config.yaml
norm_place: "pre"
init_std_o: 0.0
init_std_down: 0.0
optimizer: "soap_variant"
lr_head: 0.0155
doc_mask: true
Each number is 128 + 24 x the weight over its row's rms, rounded and kept within 0 to 255. Layers, rows and columns count from 0. Numbers have three digits each. The size before them is the row's rms in percent of the matrix's.

# layer 3 MLP up, 256x96, rms 0.201, rows 216-255, columns 0-95
101:128093140133128150131138127095149156114133164128122153126118137067157079123088155130133131145079175129137123138137134122165147151104110118124113170116117145105085143110151090179101128166134087099127103113155160130111094142125146099145148114122093135103111147139075158119167146135132140095
102:129148067125140130158138127098145142177141134161146128138161155154104155117134117135160129133111114131163140122159101122090118130094144116121071098156126117156085100155165135113119094102112114112160127112116161184148094129148080116125092108166115119110123096124156124140095087128132102124
098:149142146119135082114153140165136098161155147064121097096122086088142106129110174126112124115134150158107152142101133166123088122090111149142100120158082135087152102135154102162141148126092118140148122135124124177129126111133086133149126145139099134154136174134147157129107108097125111117
092:156110125145060143162090080086150141135147144144111126142116093123080136161114102106113076140144112127125136155148173155161149114104125154149137102117112114120090103147140097104127152092113104142122094094132150194123125142143097092127134087152149121149150142125112141134132138139130114118
103:123068103114149088128094136152120098120145095104117120105128134157131143148163133146162124142122162110115136141138075115154172127155113138146092173150149116145158134109156143165159100138123126138101089102144082138084116089153098117133170145134125129149144127100168127109141094096107111149
100:134140109137136179136150151085129106111128106125082142138133135123151082116086186146137125112109136143111142098163093113138128112086117100152112111155088087158127127146120127152127133155143124106081132130160174108094122108150128132124118134161134128143108128173097197141140111138168119107
102:136094135121088143104148107140083119151120111102139125141142103105091111126111120103107138130105119100147112137129127174123157135138142129153126100120122113157134109120144089114107160168113151105153134157124174129132084170107126106146169098157102147164110073179170156128105177119158105125
106:091114123143174096121103139094127128105153151080136154154128135137145159116153116149140092085087114089113129120169089109106124101149145133133127144183160162120183117141097107128144108125089141099147152124122109093122118132137130130151159131124090125095120169154127181141109112130105130097
093:130117103138134127100144165161126100140169121115154128140107102159169131104135106141158118092111097123109137166098113170108108088114129134122156106112139081129103137098083105099081157093121122168103129118194132128115099102113176133132166163117127107141143113120131113113100107152102137142
100:142106145113122112120086142094157155121105153148120158131165149110126130138161154122133164118136150112101069110122123095132123115102147115121170146088114158158109155147173149157148167110112136149140140147104149139143132112142096140126104077155090122114128166128085163102134102112131144065
109:119121156115108099109131121151143104141139150105166136170167119129093142177159127112121114128121129169110128151139135156123145143135094119110109132076159131139128118156175173141180130111072134134091085120135097147173112131101110103141148112095090150151123133130143070159129136115107122131
102:120135125147104146121111146139126140156132200136172150125126141132072121125168145139108175145123151122138145117120124143099103122140166135168119110166113154149075106138128126137129168134092123165176125182118120135132144128105085132109090103137075152103125140144121078117117119148104108136
113:111110179119126116149115139130106081107105095143138080118124175107136120142133111098138165137150133158134123159119102095102131129134113121104088140115150130110155104175122135166109157143113147138162098162123106187131078129122085108126120109154128119115140152113134167129150189169120118111
108:105121126092105099134140151102085149124161115101121149138158141127119150088128149119130151127106178175089151183112094135127151126122122108116105098108117128114159136103170105141112130150141153161162091097118122117110136104120111135121055144172126081113117126122141108128149134120104171101
108:112104112091115107117144138140152094118095119110148093133131151142090141116106157143143183086141128119124090130136138132170195136143135133104159150101143078091129163160124115112130160124142089158121167151153092153127117129142108145123106089091128173129128118165132127141154142137140149164
105:104129148125161100165108143105150112162101141133131101169161106165153143123125161123148093131069161156134115130149117146149112153158123127129103124141148110075155170132142122155126106112133121156102123121102115121171144115147207112134089130139097107132143124122110145081109090143134104139
097:100086083150127139156128126127112097135186145171167110146144156125164102123126125108086132124162171103133104099132101139092172112122115125115147116133124085180128110130162122147129135110110138117134173153143168100171127119145118088171148110119116154144098122116103115156134158150115132135
100:116112135177118158149126121100158109128113132122104139136112163131131161147128154152140168127091114098079084109135141100143138126093121144090135118158141105119145077118128081146109117177107114093185117103131116146120154119144123133115122158144110087117126155104151197136165143116158130128
086:164095154139164142163088118119137129137105154138150177122097074116114164173108112103117148164138134107112076146149159106114121108145118152098121141149110156103128113139147146147115134144124099159152131081152112138105115127128131113132119103124147146140120125145180109093135136092191154163
103:150092134136108109094135134146145132155088109122112138154139099126113095119101181134117121125129173175089107128173174128124123105111121097115133132156125115125085147113106134109097189123160176094143099136107106185124143137121134134132132068153125120143115113173096130131100115146123138126
102:098128162124111147104082136149172144114098069174118138141128157142163136115114094110164114087142127111147138119116168093150131151135154150143111122132150113090100096135146114111137127106098112106115117109112128194142152153151166159097147119146119121146150134150125135068132107092145113135
090:127133130187103130161114108163154151122137119139109071158102127130106134142100169146111104150132085132127133185134154116131089109121088124145105093118099170139116130145162079122144113140109115145110134163121182135124140130131150163081089145135084113115132128127177124101117134144141145143
117:134105116120135111140121161163119140121163127140174148128170102097143119123129141127126139164157109132146220143141095141114095098125166093118159142111123178108095151134130115130100102111160116066122141127138135108144116130105096112136109130120089103133145123095128100119128169169116156107
106:149124124108114143167161092132140128140139130164173103116125157100136082150126109137145106112141151094099152082116138125175160079148134148126123120108123091171120100116109177128105124124126166123180137122167152171097086094114121099127132120129149091133120121112113151168137117133157120152
090:138105123069123128115099126113118142113112099127189168111124113135119128084095109104129142135160087103133126100102154157105130152112118120143149141139144133111132109152112177119098144163097115088163067118112091139164138137167150135124156108167155140136149149102085128170127146131142108135
088:144108155123104110132095105178159083144113083121131142092140170137132110129101135117161130114136165093089128156153169118107119145146110115116159104152107124180164141156139124144147111142126111110154150133157094134108147105156130143110143168107118081086133132129154138118128104092131074102
086:140140133112110097151112118121172141091149102134125106123153089153130135126183087121122090106137108133128140116117141147124082089118141059157113142166128147095165126176115147112095116096139125133143144077176161148120067134114120116144114111171135146119104147138129120150110133118124110117
114:092152118120114117147123080142122158118140104150138110090165117119140113137110130107112144107133114151104129136120100150163115056080166130141105172086155134118129128116144116112202134096122169130099160127133111153134149101118144088129149126147138176098132134156157141125117120113097115167
095:112102107190116097167150129142102171113147137119151134139122173137099106139173134103131100132100116109113134138119140140126118160100157119150130123164116160120123102138142092171150123146123081140124120088140140146133132152089149168169101105146114104093116108081129090182158117118148116131
113:105072161158139123135100104129165119112152117116132117138147148106122169080167139077092137134123124150132139168156107105144153104116101134096131151174130116118159118118095139149095134114082110164122151089190128131116130107146136107158125110136120124113109089152116115168113147109155110162
098:172103088092096137105145104161110099125122148145132062122137152147141124113156103126126114116098098131106127115122129126134135134147138141145123096141141123146152081167156138151119108096139146120098129152087131170138169186092115162088137114162144120106154148146084149165109098134127132153
100:145121111138103136140176156138085141104152128106130098106127150159143077115109124122139112110124164147102141146118083087123153174176153126128132091127129104104099109127156132131156129133142110152134082154144116098129193148144171101132105125117121107117091164105142152163100103131144125094
116:135066145093129138142141159126142130109142133127093148126124139103137143128114105120149171111098142108127092168153127102167154131151082120138157127164046152135142137136136121116105075157129150135138092132142134099122163112143142146130070131145119134126145163096089141160146128114144167139
118:141103174156146124089127159135135119113133119118130117123103097116120130131184151100122108122129125142122182156143102146127139139148124155104105139138108145084115145132144126131135116135091147097167129123147172139157122135139143115157130168150108169107136152177117147088051191107113155136
104:075143135147150118146148130119148145111129102104135130118131114117154140111111102145109131097132141136135117103165155146136104100209104150145124100092155151138165107086163110082138140129150134121128125122127138162117139119082097142148172113115147128143170133124161144156135073089139079148
107:120130116144141120150133104141141141142121103104129143113119125162111128157136105138149143107087113107121152126199165125095104105127095124137145096186087088100163135168090125121093162124087142117125121181127152098089140092136108117125136144157129152120128126148120117114167083147132116174
097:103108135131107137138087105117151105143171125127136126149139162167121141115150139135094141103153123129137147150101130140109132144127165109142144079141144161131129110187090110141152112068155152130113147107141146141096129138172084126071171154127125149107166132114146076125147110087125121102
101:106113150092131152132098114140097124139106155120097146177157161132125147141106151073108145132179112158111085164133157165104116117182118135123137071112089109117124163102123174119149101105090116112128113160151110134120135131154142123164160136126110134138116132123087127091135092146134138117
096:123090125101148094129098102123106175147135110108162141111128140166133127153134139082148151147128138132113147104106118136135158150128089122145140126104116100121112091121117109163151170141104170132123106086130069089164157141145150111121120122124119105153098113143119131072086112185161147140
093:166120093124166110127134134061145143131123085088159127083115141109132078112128123148115151131082128142100148131132113126118140113138124121142136098152155144170130112151157132097108126144093136093126123172194134095139154168147118128139140157161150164142171099106111141115109118139163132137
# layer 3 MLP down (transposed), 256x96, rms 0.181, rows 216-255, columns 0-95
107:122124079121121141135163111098157108121128099107146117145144116131124126109169117153134125086132115136172154165127119129094113136134121138130069087125113115120150141163100155160142110150099140114161143091103105143123098083119110141165180144186132110154136102117133144081104092146124106163
101:087074151106146154138151104163099129106107115079144120115119149096125121145143122115145139170140161117150128118082139137127117090114124140118131155147112160140146122163151110125125127117128130148151130134164139119159112133188162137116152196123087121103087150183135137151121134148168146162
103:124145130101129117108131135118169115145119122151096125079100123138162138113042121145153124146122132120115151090136128133175128125101139139141116170160158103117142131126142109143110160170120103132128162133093127168091106173124141147144144138094141150164123094150111142166139194135135150144
099:104126121119153090126135138116122083120127128114109106101128134084185142153131107118142126136087137139156144117144128081130135098138084141124126133175149151136130180136096153161117113110132114096110097138117154067131117110085101175114123163116136145144130124114112168137147073171146151104
109:160155137168136097135098095112108210141108138156128162139154114148127142113112170077111151141112111167113119135112096132128120108092175117126178162116093131102114120130094112096127128096144110104133120141097128111153132134123107120121100083119154130132146128141117086150076122127101111122
097:117140151093106100140107092144126129153127146137112093099114105184158110122155113090143137114143099160133157117119156117114136098113097141117080117139134132129114149152089121125089079101132156095126133125076100146132132116090108085119106101072117162137117103154125121130085154145089110144
094:136176135163164106153124133151123131114133115114119131108160104147143088077149119114090116121129142157107107094125110163107130100116148156144188074089172122171145114124079137117158122098162130141135144135106135076136136172127146145122139136147169149115127120107098119121168134125141140112
107:121108086153108149087138073094143126124145113139101151116130103126155098151155145091140122115169089132089130136127108120092180114107132093119094121067128119119133119122103140144161103117123157139093113129121160149107117076128124085128087123147117109161154137123126116062110123132115140122
097:102140117131091132124130171110121137099171149129162148146118180123115105113110131102116137099142163099141170112167109100139119116141177104110150168136082152130126133107118134154143142118166158115144130164111131115132119159174155150121093120136103130117156124126147085193159151133081138126
100:136120158144099118154158104202128079106068151112100119141115164110130158154156119139117144150153135147145121126154145115129104106120125093127149144165139132108128137142134092127105137148147182143175106130104130110177135119126139115177101146108124128147118095146142117153124160168085130151
100:145145115147107128133117174117157146138137158125085169086112169154142105134100157166086171127108135089149191106103134092122086151092095159145138131132108131163123143128119135167109151139121111126123110118164161117084132129138128155129092120104147126127097128112173124118157107159142122143
094:096139153125154141129143105137123121119071112175099097185146130174105158090095159096121122127067109161122122095154130140174108156110132103117095156129130153115128145148150119152140136096141118132142118120119104130124141122107138103203119105095121132126150147136115105148124127169134121093
115:168134131177113131151135144122150127097119134119088119127137137183162176130133105139144097137133078145127078129118128147145125091105167122131112122110102118124139097094153154152163114130110153158108089099128100135168118154143103101107104141112094132109136177106120141106115100176150099159
099:165140106100139141147091108104119152129118159066100164108138127142117147135157097107155119130146143115104109121153154111119133094099165161120170161108103169132128145099135131162175126113174133089142167121126136120150123098139114163092087138099142116168142117156088134150151147126130155137
096:104144152138100132167152130115124137099176139127162166128111141111210159157117120145173106154100120117124132109116074094125125092163113127128117109141095149115146118110152128112106095150116094099130128129111134090116153127092147171139151155140107124140157119095161125113144134123146184137
120:108091137117111101169134135117121113127149100146104110146101110204137147139145126110151154073119162109147152120123081062143117096122140133116111136123105152122110085122095109154128126163104102154128093138154105088151165124142143111171099110138103114109114114114135156116094110151118137147
104:107136107155126127139155060196117127121137111156147142146115154127173150130155165123117126137144142138089138107098166105125145111117107104094112162151116102139158128114098120143105169143118157082151151087142125149105103085118125128131144093133128122148087136109146120129149170123164158167
104:083116116096186126103110092148105129118173113124035133112099141111091095134135151140122117099112096099148141086140158114126118113146139137135125073135165106104115121139121140140107133094111130142166149113092141116118110116161178121158110125118131142090131125123140135130097143150107112137
089:138102107103133131100157123107145133122127110136051103146172140121110144141134129126162100144123086135194137106113122182113119130109153129129143138146134154157102148132107121114124105087125146122166108103124117154135133186107130127115161161117121146175122097125092169142117138096084103104
091:083155124149137080135117111134117168121107129124122142114123153174108124086186118122127119147124120145144129137091125148127127117100145114091140094127101146134143147155138146147143153139123125116117123167138157081148101173140127133130141123113146160097132106179161111203180168104124098120
092:204118141134134153138154139132093160112143143103089080113114131070109129117166117140121136141114151077102090122123124121123127125097131136149124123128086129170164120113123156122114125129130155155136125197141121093135074113136088092109118093130150134095130117100138127150131154127099145141
086:122109150091158131081130163104079170143170133141169125151119135112117135098111123173112128172075112127105120123169115100119120152153134120098127159136110126120113129137173144107132141116164145097108127106097141151123079101152134134159160118111098120142141141175150089129140122158091153113
101:129125125161099131140154118128151127108106113150077120102111145100139125107118157133148125147123099145123116140148124138177112148125114076130163108134160093160123114136119094134112162126149139143130096144093116164099134138146167100132101142161186192098147093116150142092098091177137137139
105:111129188120098129146144127119097132112134148136090149171133154163131150141134120123094128122096107134141115195128089173111139143116150152153112133126107116161146100101176134094160142135122083144131132147138096148166125121142139141132108132080126106155168140130161170145133118086084122102
082:103115100143150152126117133140127167109109181092124139117109154104116133108095144143129103195111120163119101122091125125143111113151183172133159113123126154080112106115138140123171119120161108143138138145133105117131101165099138097112084144119110088123075086111135148110140112147144096110
093:123120089112120122134118137122185153070135122104179123132156108095114133100148129161096110106099126112112126107111131157130103102080116159135104141098159117117154131113118137116098171133117150151127149093124137120128084083119171145167134100125148154128115175111068134146119136159134156144
089:108107132127112130150105140169119125148156128084104159147082157124139149161114089082057121125144153181144157139146104088136143148137138151080088159127147123131135133127114139153126121093137125127153110119116119134157129108135120101096131144078123135100103132108126156140186137120116125077
100:138100082134161148125107095113145137132093127129109123131130159134146073119124146148155133141137128101151135116143176188105111098105072147143147140136118159133133141175134146113149097093144100163135150109102130173135168119076127134111133128133121133100087121118073124127140078149147120134
103:116115127157089130098108134139085132097150186137113110163110147141115170122146136106128155147142133142111179119119134100187134139129139131080107130139126115135145073152149083138102131113148130135160096129059112085138111145114109103132122097144122157136145133128128152095111117177143145110
098:108131106127136143146106137093155131145135112089119137102119087095131136136154145164161136159139124113132136151115162112100096135124105153120132122100147164129121188125124119102147096149166043104113151135150160112115121164091093145130174099118129113102108131117119084101131109161161128102
080:126158145084117115156157124141142146133174132124104156113128144103161192169111097155122132136129119149085135123147099101108125093102136152156127127094095135085119149115127083120147105148121131111097159162110166113131087157133101115136123123123106128129105143184160135152170113084108146126
096:115155180112165076134141107134102129138136099149141119132151166121139152124105104181081142130079153104116098134102106124141157123113124149142160125135103157116116131120120097133096099090145142106105184130082147128109086127144092102128139103089151111123137088119143143102117118123082149133
092:128166092180126171091101148114126135138130081171150146119106131114161141150080131102149126173116105120139117111083140123114126132099129130135112076105172155131163113137114126142133106135172106138140132170166127120131094138116113117110164121153156144121095106172097133107129164168140146131
101:100132122123155099128147145149127124139129106108134148120136183113112144158102125110099109133115126115172159119127126151127121137144131106139145173129135161130108138085095129108136182169123113136144079134110107157131151079085108120162075088098152129134092115129173131131150065102100124141
083:121153150116152102090078107154107093167107138119089092120106112146129129105128134124147126125171150152154138116149130092157076088146128086123131129132143147112140099113105101087083170121168134158147100113146123090102164129102121138149090106105115187121103120123134134136147131126099118132
099:163109124130109110135138105117167139105124115142135133109141155134108109089124139119132108111125176170123122102185108156136122125121126119118155167139140107135122149137099143120184174119134148082172091129148138180105146160129156092121082121067141137098121115134140150125139114149104078154
107:085128138158103129141120167138124116134144117148124130091152095141113138125105114215145158110088117143104157067101119129159142117104121128130116135141115140095147157181130153179134136103170138143121166147159149124125098121146095134121164124108135136108147154140150105161132162100125100132
090:166135125122105134141152153120123073169110106103098108136112121145127163145088157073134108102108146146171143147115127105127090152121099130141103098126170101173115115098123124117080131142091111144146118145110147118119109185125138145106168127135184113151153114106101123155132093109114146130
103:101145122132093104126145172098126158150103172139111175089088121126128155132089127127112122105131149181118077144130120129128099177124155154134134096101158165105183135156130141135152153080139139104182118098115134117117136147155133108151101146126137141143101128144099124092110118124145119147
100:132185127113186081138156124133128168153114141135125149134119134143160104169118141140148145131153100154145143173130132156152111111163148110141126147124135110080121148129096120111162120121161161120154104118142142161133150083140156190155111155072123100126146154162106143143158156129126130135